{
  "n_kv_head": 2,
  "positions": "rope",
  "lr_head": 0.00858,
  "batch_tokens": 131072,
  "train_tokens": 459800000
}
Each number is 128 + 32 x the weight over the matrix's rms, rounded and kept within 0 to 255. Layers, rows and columns count from 0. Numbers have three digits each.

# layer 2 MLP down, 256x768, rms 0.0532, rows 0-67, columns 288-383
163138150112117194177091122103150100175170119151089172138112109184167038156157116144126098121145108141088111140169189061185131191118133119207136137143136168184080078124178154094169127141188213089063148072122074146165165102109111013099127153117114144083105108117169152134129075106116162217
091106111115174101107136142129101108148129155130113126149095125129124090087100123130099122079156125105110066132096118156166160144139127146094138144102114132156139164143161125148100087173145106104178119114148111122194117118159128115153140163171101124109076159140091177110126125102055093093
147140109110173157111141108123142125095156103089134097087168121175111128106090114183126111085129120100142112104118121078082085051116112145041116113124159086125136100099108147140124150126132161080134142116069187169158100123104142171149104148174140114087155142072121143187144139126119103147
122145156140173149127104126117152198228103155155155088158113165106110170088130107104101143100155160182158073096117114081152100107116151137119094154151069134166135073146050102050133151073120144155120103076143131079142132166131170125155085126158132167128138066181134082136088167152149180096
116130094118111157154107058109145116147156130126172155172161165220174176108145115134155089120104108137108120129099174177171113187103137151177203194077195139157073139124173172137079098139143107090103141100107144182135126082158115103172123129099147104116191123161139076125147077062132087130
163125115122076193086168174144127052165094115160136132176134135118105120142108124151132195124148106091154136108133130082165113115042104165142108171167126136103145096136133169117093101095144089166099152060098184150202099114111045152126131121087132097167153180165119145190117178152092167158
132202087132098086092167102147085153124090105212046101138171110151125111147153100134182179149164153112144209135071154125147055159135190145169168048138161105110148158130110102049049158115154158108114169134127176134117143086177114108134123119146091092103183108139153137136114094154164195124
092169138157136107064129142122126078200184107050126148056196115112086182124199167053086125207187177147062183197134183184165192146173129082053122099190130101132156125131102150103113158111139207151145110135130174133076121095161106169103106078116092189109108086073116129109114102078134124161
131047124166153127125113129147148162120078178137136108130160153071099160092111097224147130015127181068099084103151084095127127120129122123145164103127175157140115094109151102112157138155072167097112154159057160110129125202140204145077109108139074156069171107168173059116177128100103145135
134102078125172107091096119084074133109145152139135114191125152123055144154089182142112102160088153081149123139131144135093111097066078084099091160117148144069158170179146137143132092134144136119094113115151097135058138141097155188108152121094126065190144079134130131146101082160138124152
138130162102134122142154137138097144149198097093132115078171126233157138076098117115177127124130146142061127084130114108194106124153150147147107084088087091107132097126131081150136174127195207165098102171092125185117155136114139160098096225108111100088114162096144124124068113111116118141
177177126146158046117111106156133145161142139108143173145082129092070102102142125091117115122105123128117104122166126121144118062175165125209091133044175130114092148181071134121192090147111106177096074083141100122128084143157130102069158152122128098160113111150149092211121136082099101080
203145122096091126096102152235089135138088108082151146152131153077116083076167130216157140098132158063087121112114127181124107132139075161131111130142198152097115095128145092170088103140130119102132061095141113093194173117098162119115125153097060121133124165124155105123101105117170099134
089121110111091155145151109148142109121110123095154114105112179127176142131126095115189138145091167174112180115139135172148132114132114101139104162090108174123133142112098110133167087099089140130108133096113146139156211108143099109119150171115146139100159135100147122102179110156137145101
141136108086129112098119136098132109137133150084102156117159145041097146091149154165138141064144130116060215153129108199056164176142182148125155103102149128103130114134178120084091164128219149087085124141147106133169149133162146148169115055186116095103079165138128172131071153105082090225
173110170113161184112179171143127153114148101138120092152143124125099117133098134136105114158123103128119102113140117107118128207116079140094131143162106199205097087103179132148183131180060093118136094162150131135112179131126111123122148117122112141084137049145156118154155121132149070153
091111097232111135119090163175151155060146120134138121108142168141137130137203157145151119156121138139056100131173108113104132166127148109049071135170136137119130094111087123169121115189120106226149112162111108078143182117173153160109118128128133100084133129046131110111105161145085089103
136105141079105093174114182150147179086127094142147113134117132133097131134110099063113116109127108079155138133115124131166188146126127068071109103111120102165106112130135141141133154123180084094150175143025148156129081109104177126130147074145090141077140153178168099147185115154142152133
148111088112097072102055150164136089132114128141103140122123153156155102178142105143114106131130170086149178084146147139163156127151129095194094069186081190156168127129104125099144153171103112087124167119131091159106167075120123132139198090101176134144125136138109086120125106137097153170
077119171174114161145098159192083077129121112127151153123121134150138129195116112139127116142112151125110141143088114109062153088118099090070142126115124087127153106131151130169084137125097199140096144145080143130199084079130141133117157169106151074129090090159108113132119060097075104140
127063106153127150137133146181146177145104056152153101144117093147112168154140161095144190145074168132080139149087140147139072077161072135093105114130100136124129113188127117148100186050125155090200170128065161204112089113168148121143096127148164148113121076134161190110133118079147137169
151103075069093101108119158138111128129172144097110107098136160121150144153182095062142086121164098109101158097115124117132127119114092156124081160126143133071143112121120169130118109194093115117124130176085148130144174139117118104126144105156119122090154145100122071099114136117187151161
156128211137122196130131107128139132107142072128088161073152142176138147124182076083123176097124148141153132150097155138109070183121202128163097139180106147127064125035118165070080152096196111103098155119149111083140128150134110163154068118214108137152135137204158104192057074166218227122
178094072116158096145051123137151188107139178077069131108084166162143102067126113145121135153164171074095075136116162178144159185079124083072175085112106128116129105128098174106145129121092075116135141130130102117152157118176150182157086117187096138118113108152176123086135061090098133134
165134077176059139149135131084132092092134148172106080174104149174091060129137154167127167158109130170089094138079103103136143174106132120096122167082145165118102078063146120163070088108078099136101134139061235142143146136082124146124115120088181104145144096108117128099141175137185037148
181128120102140139118156135075112087092129172123119099098184117112108156077144140116143141161122166112073138139131155121148113107052197134101156129173118124128148117157127190143118074206183128149120104101123124138095087082101074120139113124144150109108141079159127113087147128128109126139
142162030095133158102086175123212109128150127164152164123150144065090129110131171090175162122123104115186122111092137161103187174142155120078107135062183144179134121131124119150168104128147158121163127121170174159109109124130154147137193138126127129144103088131071100109124149116142136184
139159135110142117187077042142097140140114122125136118108161177120080090106077159133170120122148083060108101102108104180126147140106135087109134159106098100128175122097125096200143132105129147085200154083069166140148162077160131134105128139194115127154128142141098115114090132094162128144
184145130132154136072117068092148124118115143079105162147112071127127088123092104088096124178172146119154171171144119065054132077146125118144131117086084176157115137101152068099120162146144139093127121117132125116153131131124129140139147106107134106092150131150145094110176148149132120107
065167119127150190133184144147133134149117095103183128120176157168133064148165108117104136141150072102130144145082136127135134143162131065091143011161077174123126148146171098118068197117136077139125107104115123144144127112170081159095161153138145108143189131191166101059133102172174216115
090102165140078076128128118140142079155077177132115154110074084062130082100124116115076132124169149123129085115132136180096067136144154076163120112072145142131123194144125151102092114124173100102112137155148170171076114128159103055144110149133140168116132133104170072121074149091143134141
119190114097105161125108112169084127157092146113147124110084129160129121173162145138155142143135112191131135127134109117155138124128154133174127115156201106091153197135124138090112135110202131118162165117102145060151120099089144037171069127123161133129095115154105175062107084119120180156
117095105125199114055145151135172111191183134155089107130171132190132143177092145096088108086062171121133187150135122140185172156115133096140099173082134119121156106143124090123156114170135139165093143158131177089114131106112156104147076133151168089139137145103114117109137180155094110103
104109138089159099142137129131101115135104093096116142096115105083090196100144169099133154095156100102122113125141117138177093144099060119082161125154118114172148143121103090139148063141083086093059093178143119122143144154128117181131074156085113100179213079140081175096142159137160153137
129143151148166138152084147139169170138122174105107092138112156101144115153137179098148149137127135199128100130183186104114085161110186146178108109130132093105155118160150122167119141137127116194117089163148124125142150095165149107203132110125163147137075122115142128082139107184125167162
110201169161087121148130146142108185144069123131136144149096172130121133117093101085124103154110146103105123056061105112165140112104111130114107146115144051122134157146112130115094086230145094125165132079143126171168083190139176178159138133187122084114145123148139104141103103091133112112
148163105117164070157115122175127166105153127104134099135106128143072108120082116082133148126147207111134193113095142142091113133134122109148129148151102184132100139157047135130117076159152147110155112084065150140138108128092116090166137061158090056113164098173143136114180162145093060106
181169124130071070132121141120189105143070119134096090127126170120101110166089198105129112125138164147122113092120120128125093100143120139157181143144118133132165149129124138098122115136046108127107124153070123080149084164107058155051069134106135111140144106100125147099147150122165130131
166134117122094138139079220146120154097143091170147110080112118112063086074141123088098173172119094098129110121158166153117109160158086116158075113078090067132153123103172145124127162209159141113112162136136108094075099084122116128132070127117143147156165158132169123162133083151145095074
129163141132151119127149103128069128147121164132184114065143115168118194133120090116116119152184141100091134128106151167096122169125136177150080156148122102133187126157070097084123123124161187134114149094084112095110127086139168186145154077170139097126150088156093110124157113149150159161
164071107131074104158154174184100103084100184116121163151059147107062088093069098085171191120165118137131092148157104083173090190089120177137140139082125183095126081142132114156143118157087071120153168114110127110119194127107182086106177131138155105121136135116096113169118135149128129089
137150125110111114141161149121082111105108107139096122146124073130088122072131138118151157169139127162093097180192128094121132157149130150152106122107119126071113102134163126117083138131214120152130103153083121137135117135131104140079086122213106148167160074081113137161134135110111106060
155138096177150113138121107076170094126118164150180078110142166128130185125049166174157088116114100139156158137046128131141190165089078151111169114130136083172132128098075162170157108120137132137152095127126132111127166155188156190134164143123127090115170112140119122158168154093186087063
118097060111133171117077155177113115141116073132160135070104140097164114099093171149059078135125129095128121106100134104129105128154129096173154116108133146151110099148094135102145184107147147088142092106172162111150137086141128122136144134166104125174121152177107093101162143118095141160
171074137116151168183121117093154112138130127117142087151148060142085140073118151137143097144117174161102162160112104134087113089132027128106152158116074130178129149108154116120109163110153117119149127161100111162148085160190095138139104174126138175141120132070119132122130128127124129145
146169093111155172108137134109090154149129125125201167145139159142158090118174141156147162115137116146153142163187162106124070149143113143105139137159135114104084173168105126142110150189149045138105061145115117121107150108135117092115163143054128073131163151073109083162180180093137125080
150114099081159123133087103061126158115114143153126155174104102064122119084178159096110123165126130110138150093096071128136099175138115101119151138114145131129147122104096141099128119089086139114153127106120114108142179155151161147176154097143134149136121126116113100120135125131118139138
131148150116157134081137093116129136180125108130096112110167120088128175157156120072109119143150062218099153142109109132143105125109166095120147195110065086079095137097194169112059109141078109094106167157124179177165119107126192146180137107165120181166097091077157093157152059071130156128
122094085120118173118144085087175141109132136141114117178150116145117127108113122124118121118165172088118144102117109130122140068181141159152149132130206136157150148172109118109158181106168098100132124163125108145141113183160152089133163084103124141170101153091116120168119166204074127098
147115133126110114145096088159102160149147175133087111154069157109110087152100096133158186128155132136115107120162088122185127043119088120096109103142114091167077165145126164123104128157132153160141129075118129073156111103101123130165168103077176132168148108132182151220179134095102080129
129106119099122125121152210157127120089090159120125085154159099145075104117162103163134158144102116138167143053136090154095090178110099164106082141178177149129162101107125063110127113115143200167109134072089127156138123159172132165097074091135139113109150133167097103125135134144184108090
120104109084108092109143106127163159131118075112151130197135137074152130140093152141072083107129177126149164161136126140143063075166172113139115048131133071059100135167149110151111130185113111143114124130106172061151086122177106138112148096113119158126114147122174141127109138190157139094
112098093131106135086129124178173100082125158097081122173144073067098092126135096051183156161121122167114130135160106158160132187057059128138084124090151107164130097084124091096160080159119145176130098164118188148114104135143082103055151108134128142099110172127145139113124136106121145136
118126124164123082064140146085122107104108126105124189106104177051145070156158081129106078092130132116099170148145087142108132125104121168145174178109156145117106134101076102137125173143085091141107119119162108132138173117109108098078164181116118101212131118144153132091148124164138096176
146139108111178124100158023109106119160134216173075156135136142129115109140151109083163160094159092072159122131128167133146096046137152132122139167114136120093139183167119128074188092101133128111177145113095162170169134058122135157075161103145121128107128112109133100150127113069160138101
122110159145164099116149156127107084096069128110152153184123154083112087186168135131177125134147149192139117111062137127142149157207109096143163135123077093129198148118098099089101124078134161081109139178089122080145162136137129161170107132080159133076059119064094178179186113123163144089
159103133148092121174080123154137149150047164142117143102135103111106105103080084150168207119085154119114103132129095159148113120129114157128079130156128119093115167094070108125188138107191069106131140049111121143198124124104121167196155105134104076200152121130143131187076147184087113177
147157134156174054082108122068122084131085130151126093075115131128144154139218227156123119159087124169165171161100144118108180145135137129128114120101134195135173108095109106117163091112095136138064121088171158126139133148139127107140135124129165104131103104105045141127104164083128146201
130110106132095082166165119114133141123110106142180104130133154106138086103120110100133125116149097095113070138097142091083141156127117153109194078123142151094103152106074053152126093103093206055130109165153097114147162143155105129145141119107162069104070088097113117115184109108166063145
151180079124167102123151150103164109117152137129144177128126173147179109105133098144153175146117117136095094106104138157125147139181121088132138091185104111126132096122106100059091139067125109143151107160099110138158153139134125143120099113143130119161099117079130106154171124168053145103
125179178154119179142149025099115095069147096124123110106127127129092139164162167136084127131126101145092131079131155154175135116137123127142150109146125140107115132138190096109100187110092131162149155108125140128143124095115160192116101151084159153110085115095096069123172154174130091136
126166099140132086153128143069165106105123172181152093109132120124114134049145142056127172131125097151133151161136101096209209150110129152126118112108189146138098154151096132132103156093117126130075114117099094119138105117115132158102130139128125132128161090091112120118171172131091155137
116136145126134084081121129114181150168138178120130199098141134103143161072146107095152151195090161181137114117145146171043091144117150150074099172125164172113126087144168040137106164133093110162127100145129133158149120127137125119067163142151149141070132154148154186108167191164144113100
133168105136159133101115077124145145116105111156120115100125111119112111041130119119110104152163055111192138178123113118173148086138069142081109164083153109160140133150092121065101116150145178124152132073091155201138162220133177168155111137119108159147177142087151165114092157137171125174
119130103102133173114093132174147115109157154111193192136084165176157137161201192139098106105057115132166135151082142108086132157119113153133211200090172128148057161077165118184119142080092117071170111087139127170095159189129117127141055131112124084136124109152139106094090082145187147130
159148153188092121198078239186154151098118155133132133144115147144075068120102090130092079112143094137125134116083123110150138089127093156174150128158168161150117073111100108104163105178119128100124091152060077119129103125134154153129065121139127134126136170118150074110054131146196120170
132139143091141114123100160098130143151122154174158164154142130109142139150121092086092146121110065150137109085129133124052137100122085092145093087171073128183112104127125124140141118154127107130101118102082158164143148101070147112151126109181137155118053115166145125163130117123169178136
168087110119134167150115188126159132067167147103147097123138169111124099081138141101096118139142093112155145137168157119151170120151136111125049179092090114121159155146066147108105160176113082165080100108104128196142116132098114229137133140167106142162194150185181147147098123139148153161